Each number is 128 + 32 x the weight over the matrix's rms, rounded and kept within 0 to 255. Layers, rows and columns count from 0. Numbers have three digits each.

# down: layer 3 MLP down (transposed), 256x64, rms 0.204, rows 243-255, columns 0-63
# up: layer 3 MLP up, 256x64, rms 0.232, rows 244-255, columns 0-63
down243:112129207196136064114154125106106129128068083140125167099137058083153133114138126133123119086165148107166139126119086119095099120163178087128177091096139138128123127117113151152161116111109123
up244:207126121108132120169146087172103135126132094114152135179176150108179109098160130131174175070099103097187187090171098147165112115133151081106123109159120165162120116126097167124086083158084052
down244:163156064109140129132112113159155140148148167137121102110156177167132122071133097137123154127124114136072109144131044151184122160106205106099115125181142064151135099100052090094070116167110124
up245:111091152112222137130181136115049096175137109107163135145127112073089161129096145151098171111133112100119113081138114140187120176124121184164102118096145110149110082080090199157107084167148148
down245:176116108098168087187113156111081097151097131162097117134128114096118109173097170146132066122141128103138154111165159103171136161126177114074071059084188114154075093187176131192117179157074089
up246:156168147122104121131147075207106108167085131110121109144117133086107140097120177098111189097107098126145164098142122156124142138136103111129120143154110150127088160144061168124118148063124075
down246:153164154112104162132127139129146119116161149133105110115129147145087146116152128182133167160104131056108159107150068155150102186076148118130101094135187090111133102135099113103152154097052102
up247:140106140121158130168097140145078168090161130108184117141133079166149124094112176167083139110150140103129203057109159077133147103074126121118154162119137059157124147159126117114095089162158098
down247:127088099097143113144136164114134099075158120143166117101118111141168114143068126185165116121192073104157169179170132114162142118103106071165138114106075162121207110081085098079169144120069128
up248:129106123163120088143153147123133182098114144146147110126124100127148108112109140129115112130142132144112132090119154110139099111127119141108128120148126120144114105122126112138108129104159135
down248:110114138132165104099133140157088117123134123119115149135077110152143126102145117111120106127073172135114137130112128113178114112124114156121107119151155093138110104116089100099158151142154121
up249:133089069132058084146114157129039099082130187143165149178151132079139142103122205180142152092078128187101113149117124141175170143151125103106145137154119133126167111161123159124170091127135120
down249:133181078131111118192095175171117128133140148165103127135074172080161135141136167112138157126136140151078108112094086193149154168162151049135135098117091115110093100094192224147190120166145176
up250:102202141150153097134178097133156120146121155140143131134134121134118130118115131088029103096171163092169124086081090176157148123133112086128096101140128152132199121151094178126115158095084164
down250:117156140194093185116111120124175207097157126138098102117127103107212163147115105149098172093124144165119171146108109123139097153150168120148117125131116082077110127120097160163148166121104085
up251:133153148142071076148168114117165112042138087140124139172136179129143114092127147094200097074140159073078100046142097137132085149116117136082133139152104158133150166169193153133131094167066176
down251:096144123097090083154115123100178118166156123076110168129143134137140141047075099161091190112091187021176106131123150129140163163127142166128174145133119194101111167109179111146116123173099148
up252:100154084163098130120111139143132090086158106127130175133110188109084115100185114119101154097141123064150178134158092156143208141150120112102149110159168125128176146145138110081072127209099119
down252:109087101174152129121082131160146176108159132096115080109162085113176107097183062157133125080139090040160128120179103128171202152104157195182130114100167098138154145174132121125122067112142107
up253:130135167116143130128161132125156123129129052238112114112108150065137192082172192226131141069162097161123182139124155105164097134126085087140174082149094154106172082084098138149095142139184090
down253:119145146091124172055110132078134106077112153169136166147151159201172167161164129157123119121203149151119087081119134078111128094094173148144098204160068112125123187171105066143085111099142071
up254:159117090102123112123142149177167120153132057048152157105168063105068103096104147146202132079136150138100182164146067136074099134103120157142131123170108128105172133132149182119067115144193190
down254:103104146122096159109147087114075114173217105129167129145131075115148148127184160128196114106109096141099144059091134169071134142076140129090135102066141129102209149111104151134059201124170178
up255:103102126136114167087211125119136198110157141159096151166158173165154161127125169143098082105173185126128178108100157086090079119119110102110085141077123131134128136143158120133064092142105150
down255:199101171098117085103102155182186077115176116114136130131134154167116138173136169085099068173118185075144164150110152094125110114135130116123072118107118117190128177157098199162084113091105151